Part of a small language model's weights.
Size: 12 layers, MLP 1024 SwiGLU.
Architecture: RMSNorm after each block, untied embeddings.
Training: a variant of Adam for these matrices, 1456M tokens, 12168 steps.
Each number is 50 + 12 x the weight over its row's rms, rounded and kept within 0 to 99. Layers, rows and columns count from 0. The size before them is the row's rms in percent of the matrix's.

# v: layer 7 attention value, 512x512, rms 0.0659, rows 43-63, columns 384-447
# o: layer 7 attention output (transposed), 512x512, rms 0.0664, rows 43-63, columns 384-447
# q: layer 7 attention query, 512x512, rms 0.0956, rows 64-67, columns 384-447
# k: layer 7 attention key, 512x512, rms 0.0508, rows 64-66, columns 384-447
v43 134:37 50 51 27 50 44 46 44 57 40 44 75 27 44 65 44 48 80 66 54 60 62 60 58 47 34 66 54 34 57 48 39 51 55 27 65 61 60 56 53 53 55 50 63 64 53 47 39 70 49 64 79 59 78 53 59 57 48 54 37 40 50 64 49
o43 131:48 49 56 61 51 50 34 51 47 59 51 40 36 76 45 47 55 58 46 55 46 69 44 43 39 39 54 51 57 30 41 63 43 35 74 56 59 49 43 49 43 69 41 48 32 59 75 79 45 59 74 48 30 55 49 40 30 53 43 53 46 62 62 65
v44 136:33 45 61 50 32 61 56 67 61 32 47 63 37 63 49 40 46 86 48 37 48 60 35 75 53 63 41 59 41 35 39 57 46 36 59 72 53 37 52 55 47 52 54 64 41 31 73 54 18 65 48 36 54 71 53 54 59 46 50 38 60 48 54 50
o44 127:37 50 26 52 38 39 57 64 52 46 56 44 44 63 64 26 46 38 70 58 64 54 26 50 28 39 65 47 69 45 53 38 52 70 53 46 65 49 57 76 78 44 57 58 68 45 36 39 46 37 40 65 57 42 59 64 40 58 57 42 30 56 47 46
v45 135:63 65 63 40 50 60 48 41 35 35 52 55 45 47 44 59 60 22 42 45 40 49 49 65 37 69 44 57 56 51 61 54 60 40 62 33 83 61 43 55 57 46 36 43 59 51 61 63 55 48 62 45 70 67 52 34 51 57 50 56 46 46 45 44
o45 129:31 36 60 13 57 42 41 56 48 32 48 41 69 49 39 53 49 38 27 46 65 57 68 56 43 65 74 39 41 62 65 37 55 54 47 13 48 41 55 67 43 72 35 67 58 90 50 43 33 24 40 69 66 68 49 58 55 53 59 51 55 68 56 44
v46 135:61 45 30 49 40 56 52 16 56 50 36 44 53 40 59 48 49 56 55 53 39 79 48 43 46 57 37 25 59 54 26 55 67 57 35 63 39 42 55 33 39 52 54 63 48 40 26 43 69 60 48 68 59 58 49 41 43 55 69 58 66 40 67 45
o46 132:53 43 33 88 57 38 60 39 55 32 56 62 64 46 79 43 39 32 42 39 49 57 54 36 56 48 39 49 33 42 51 51 63 64 54 32 55 44 56 38 58 45 65 40 38 57 27 59 59 41 42 57 55 47 40 46 40 41 39 46 08 48 57 44
v47 131:53 39 69 36 41 39 48 37 58 67 48 58 61 31 61 46 47 36 47 59 32 27 59 65 31 75 49 44 49 64 53 31 22 53 43 48 27 51 61 50 68 52 53 66 41 71 54 64 36 35 49 51 48 37 32 45 49 43 44 57 59 51 64 41
o47 127:58 52 49 47 43 65 44 34 42 73 39 68 50 41 41 54 33 77 22 58 59 50 48 48 70 33 56 35 54 39 81 56 53 49 32 36 50 71 55 28 32 80 64 50 41 50 72 59 49 56 55 44 49 48 48 45 43 49 49 46 34 47 52 54
v48 130:73 56 21 45 56 51 42 71 41 56 48 54 43 54 58 49 43 68 35 40 75 58 53 71 42 54 59 43 57 33 67 49 61 54 57 41 34 60 69 75 72 71 79 44 52 39 40 47 22 41 40 68 37 48 55 54 77 56 49 44 49 45 41 62
o48 128:56 50 40 50 49 40 51 50 51 50 71 35 41 31 49 57 60 52 54 49 69 60 57 49 67 54 54 19 48 30 47 57 61 39 35 39 42 49 40 89 78 31 73 58 70 25 20 52 38 63 63 35 51 54 51 44 44 76 40 61 42 44 52 23
v49 141:51 51 64 58 66 70 45 35 47 42 36 54 30 50 38 40 56 46 31 50 60 51 46 66 51 54 26 48 34 42 48 39 58 46 38 69 56 58 49 49 40 73 48 55 50 45 40 49 27 48 55 27 44 43 54 36 61 46 44 43 48 59 62 41
o49 133:49 46 27 54 60 50 46 60 60 50 68 70 35 44 48 62 57 55 26 58 43 50 67 68 35 57 54 57 52 65 46 59 62 41 46 39 64 50 46 65 53 87 70 34 65 33 29 62 69 55 28 70 60 58 48 93 26 65 46 50 34 65 41 55
v50 133:44 68 45 44 72 32 59 53 65 65 51 59 45 29 50 47 65 51 54 50 34 57 46 47 56 51 65 41 50 64 55 43 41 70 73 50 56 47 29 48 58 45 53 47 58 65 61 39 71 40 54 53 47 59 43 55 59 35 37 29 56 37 50 51
o50 135:45 53 50 59 35 35 59 33 50 44 65 58 66 66 55 73 36 39 51 47 33 49 63 59 63 38 56 51 58 32 63 40 87 34 51 35 48 43 67 28 11 61 45 52 53 36 76 51 56 39 40 42 41 68 34 36 54 41 57 64 58 43 62 47
v51 125:52 43 42 66 65 59 49 47 33 54 57 48 58 40 51 35 43 39 49 42 60 57 46 50 51 55 57 57 49 41 39 58 42 37 81 46 71 30 70 38 57 46 57 66 24 77 46 57 47 52 27 49 60 53 72 43 45 56 62 66 33 36 57 54
o51 124:50 37 53 04 55 55 56 46 33 28 44 29 35 49 57 22 44 49 53 59 60 47 48 47 54 39 46 52 48 43 39 53 47 58 58 44 40 50 78 99 99 53 51 66 48 56 10 51 42 67 50 59 56 52 74 35 41 52 53 44 59 60 50 54
v52 132:46 63 54 42 71 40 48 43 51 49 50 69 77 43 67 52 63 42 56 31 55 63 53 55 51 63 42 61 42 24 74 56 19 36 37 66 50 65 28 43 47 48 51 40 48 58 77 17 45 53 55 34 37 77 58 62 47 40 64 52 38 60 39 56
o52 127:62 53 43 76 45 46 27 45 72 61 51 31 49 24 42 62 81 34 46 42 70 35 46 59 55 68 65 62 38 77 49 54 26 41 62 75 33 65 47 42 26 39 29 53 37 45 72 59 61 57 47 50 57 39 38 39 52 52 37 31 49 23 40 52
v53 118:62 53 41 58 41 35 59 41 46 59 45 61 52 46 38 58 46 49 54 43 44 42 57 38 56 61 49 33 71 33 33 58 36 33 26 40 43 49 65 47 59 43 47 53 27 59 58 42 44 57 36 13 57 70 55 42 24 43 59 46 60 61 46 47
o53 115:63 42 53 27 26 46 62 53 50 27 53 54 36 46 59 35 47 40 46 48 40 47 61 59 56 59 42 55 51 44 49 38 16 43 28 59 57 59 34 91 86 44 47 46 51 41 18 57 52 45 39 42 72 40 67 62 43 21 37 48 62 54 54 47
v54 129:49 53 37 63 72 63 47 28 51 46 53 42 36 45 44 55 26 67 58 53 60 57 45 67 56 43 61 41 55 42 50 39 70 60 44 68 65 40 61 43 55 52 52 39 61 45 63 50 27 38 42 56 62 42 68 52 54 43 58 61 58 54 60 49
o54 121:48 28 61 10 55 46 60 42 43 22 54 34 28 58 52 33 53 38 54 41 40 35 56 55 58 45 47 33 28 61 49 39 43 47 47 52 47 53 38 99 94 46 38 56 42 48 13 56 51 45 34 46 61 54 60 65 68 65 48 37 35 64 50 49
v55 133:26 28 47 17 64 43 48 42 37 60 51 65 68 52 42 26 50 27 55 55 51 24 43 45 43 57 57 44 60 25 57 36 66 82 59 38 38 60 58 51 52 38 51 57 54 47 47 53 58 42 50 59 64 53 51 51 44 54 32 52 57 61 44 52
o55 130:50 42 77 63 55 58 56 75 47 57 54 39 41 59 42 54 25 29 65 51 68 33 67 63 42 71 45 24 65 47 51 68 44 53 77 48 46 47 24 53 60 60 52 47 55 39 40 35 67 65 70 46 44 66 38 44 73 62 40 65 25 41 44 43
v56 136:47 45 36 33 55 59 57 46 30 49 37 65 46 67 54 61 39 47 53 43 41 69 55 62 50 32 43 43 56 29 48 60 51 74 59 52 38 42 47 46 54 53 52 62 62 56 51 52 46 54 34 67 32 65 40 60 57 60 44 54 45 59 46 64
o56 140:36 33 60 64 23 24 60 56 49 57 57 74 64 50 55 58 39 38 36 50 60 67 60 53 50 36 60 31 46 66 57 37 43 51 50 33 51 59 66 15 04 60 53 35 59 65 63 57 53 54 54 48 58 52 51 48 30 33 44 42 47 47 50 45
v57 136:52 69 55 44 40 78 36 62 48 52 44 40 60 63 45 64 51 23 45 45 56 57 38 75 58 61 42 72 41 38 50 57 63 59 68 36 36 56 69 47 46 46 38 35 47 53 58 41 19 49 53 33 41 70 52 53 42 49 34 74 40 63 61 61
o57 132:51 57 41 49 22 28 39 59 48 61 30 44 49 48 52 61 44 42 40 47 65 46 57 65 47 63 57 32 29 52 44 54 62 56 45 50 57 49 61 56 34 59 68 56 42 60 65 47 69 45 61 67 36 70 53 56 78 35 30 55 29 61 61 36
v58 133:70 53 67 68 37 47 53 25 42 51 52 46 73 53 74 31 54 60 61 50 56 61 50 27 55 57 53 72 45 33 61 39 24 42 62 38 40 45 54 48 52 58 63 39 45 58 31 31 45 30 51 47 43 38 54 46 36 25 38 68 58 57 51 43
o58 128:52 52 57 15 44 63 31 49 50 61 52 36 44 47 27 45 58 50 36 48 56 65 56 23 44 47 66 45 44 33 37 34 43 38 30 47 48 60 49 55 37 56 50 45 46 59 68 51 21 56 51 53 49 52 42 47 29 46 53 36 45 49 50 55
v59 130:31 37 30 44 40 29 56 53 49 70 45 29 44 26 51 34 45 54 16 42 39 41 28 45 59 43 64 39 51 54 57 63 72 86 63 52 42 69 65 46 60 54 49 49 37 54 55 59 49 43 65 22 77 40 41 48 29 48 48 36 62 53 47 61
o59 128:47 61 48 66 62 59 53 52 61 62 44 71 65 73 62 46 33 66 26 39 56 53 61 28 43 43 43 27 55 20 45 83 72 40 52 61 41 55 60 16 40 75 52 43 67 50 79 36 49 58 35 37 50 33 53 69 69 44 45 56 43 46 66 49
v60 133:52 58 36 34 68 43 62 70 58 54 47 50 51 57 54 45 61 37 50 50 73 23 62 49 33 65 43 82 64 64 49 44 19 25 29 49 52 32 35 59 46 45 52 56 57 43 18 61 57 36 65 35 50 45 43 54 34 28 44 60 57 34 42 55
o60 135:44 58 36 77 48 48 62 82 58 65 51 55 60 37 51 55 40 53 62 47 41 71 44 41 30 41 46 88 37 59 58 38 47 50 50 63 54 31 46 59 42 63 43 60 56 46 69 52 33 60 36 44 38 45 52 64 59 10 47 58 45 59 36 69
v61 136:56 72 52 42 38 31 48 61 60 48 45 68 28 37 51 82 44 56 67 57 48 43 54 32 43 34 59 58 47 49 34 55 74 50 30 60 55 32 50 44 54 60 41 40 02 63 55 48 28 61 27 58 14 33 55 53 58 45 51 56 51 42 58 61
o61 129:34 61 47 54 39 50 47 44 49 63 65 67 61 49 64 46 59 62 55 51 59 64 54 48 51 56 41 44 21 70 44 57 67 49 35 48 49 49 52 14 21 49 41 55 56 58 45 52 66 38 66 50 54 75 64 51 54 37 46 36 38 45 56 46
v62 138:54 36 57 33 48 33 52 53 47 58 47 43 48 38 52 63 58 16 40 51 48 71 57 34 31 59 46 61 38 40 49 57 75 82 56 72 56 47 52 45 56 55 62 46 57 60 32 72 48 46 59 75 52 35 40 48 44 41 43 73 56 61 45 52
o62 129:38 50 65 81 56 44 45 56 44 64 58 55 47 37 54 52 53 55 38 47 59 60 38 42 68 60 48 38 60 41 51 51 45 38 63 48 49 38 82 40 43 46 60 47 33 47 71 38 27 67 68 53 38 28 37 45 43 41 59 49 48 53 41 40
v63 130:60 56 45 34 51 70 47 34 43 52 54 26 52 64 48 56 38 62 60 65 47 58 61 66 48 28 45 52 51 32 45 34 51 78 34 50 50 55 37 42 41 47 42 36 68 41 36 43 64 50 20 33 47 76 41 49 55 34 70 48 58 58 45 43
o63 120:48 35 51 17 49 49 64 31 65 21 51 44 39 48 53 44 53 34 51 40 56 42 58 46 41 38 55 41 63 55 47 36 26 67 46 46 50 69 68 91 76 50 47 53 41 43 24 51 70 54 83 43 61 50 57 58 67 54 54 44 64 52 48 53
q64 102:43 39 65 36 49 50 64 47 44 47 48 22 55 62 50 52 44 43 33 58 50 47 43 39 64 54 44 44 44 67 72 79 60 39 53 39 70 48 58 62 57 41 50 42 43 34 64 46 43 44 30 21 39 44 58 63 19 63 64 46 63 52 50 46
k64 060:29 72 44 62 31 56 54 54 64 45 48 63 41 54 54 52 28 47 45 55 45 51 41 45 43 43 85 55 86 35 33 58 47 66 47 43 42 35 59 69 46 63 57 79 57 51 49 47 56 36 53 51 44 53 36 72 52 39 52 67 41 50 42 52
q65 059:70 79 49 45 52 63 49 39 52 66 66 66 67 49 57 59 63 59 77 44 61 50 39 46 54 49 54 38 53 42 42 53 56 49 68 44 58 44 46 53 55 55 55 50 53 43 57 58 31 51 40 56 42 54 71 27 37 61 63 59 37 34 53 46
k65 081:33 33 55 44 55 49 45 52 61 59 40 37 29 61 34 57 36 46 38 54 38 63 59 61 17 72 51 58 55 66 81 35 55 39 58 50 56 68 38 54 54 59 45 60 67 40 44 48 50 64 61 44 54 53 17 57 64 29 33 45 46 58 37 56
q66 094:46 65 55 51 29 41 50 41 41 34 50 51 33 18 40 55 59 58 50 48 54 72 61 64 42 38 67 46 36 35 25 44 71 60 33 43 55 43 58 45 68 60 55 75 68 53 47 70 48 51 66 60 48 53 61 53 56 45 36 57 34 43 63 48
k66 056:52 58 55 53 75 64 36 45 20 78 58 55 29 61 46 56 62 64 56 69 66 37 44 45 34 47 46 32 51 58 55 40 50 46 31 59 62 59 36 57 49 48 52 31 43 47 59 51 56 68 41 35 52 45 58 30 64 35 26 44 43 50 60 69
q67 060:38 43 52 54 22 57 63 38 49 51 33 46 56 24 52 52 50 35 51 81 43 39 58 44 53 36 36 69 50 63 35 57 58 41 62 47 42 37 52 46 54 60 22 61 38 47 54 37 71 54 43 61 40 52 58 49 27 19 77 48 64 38 47 44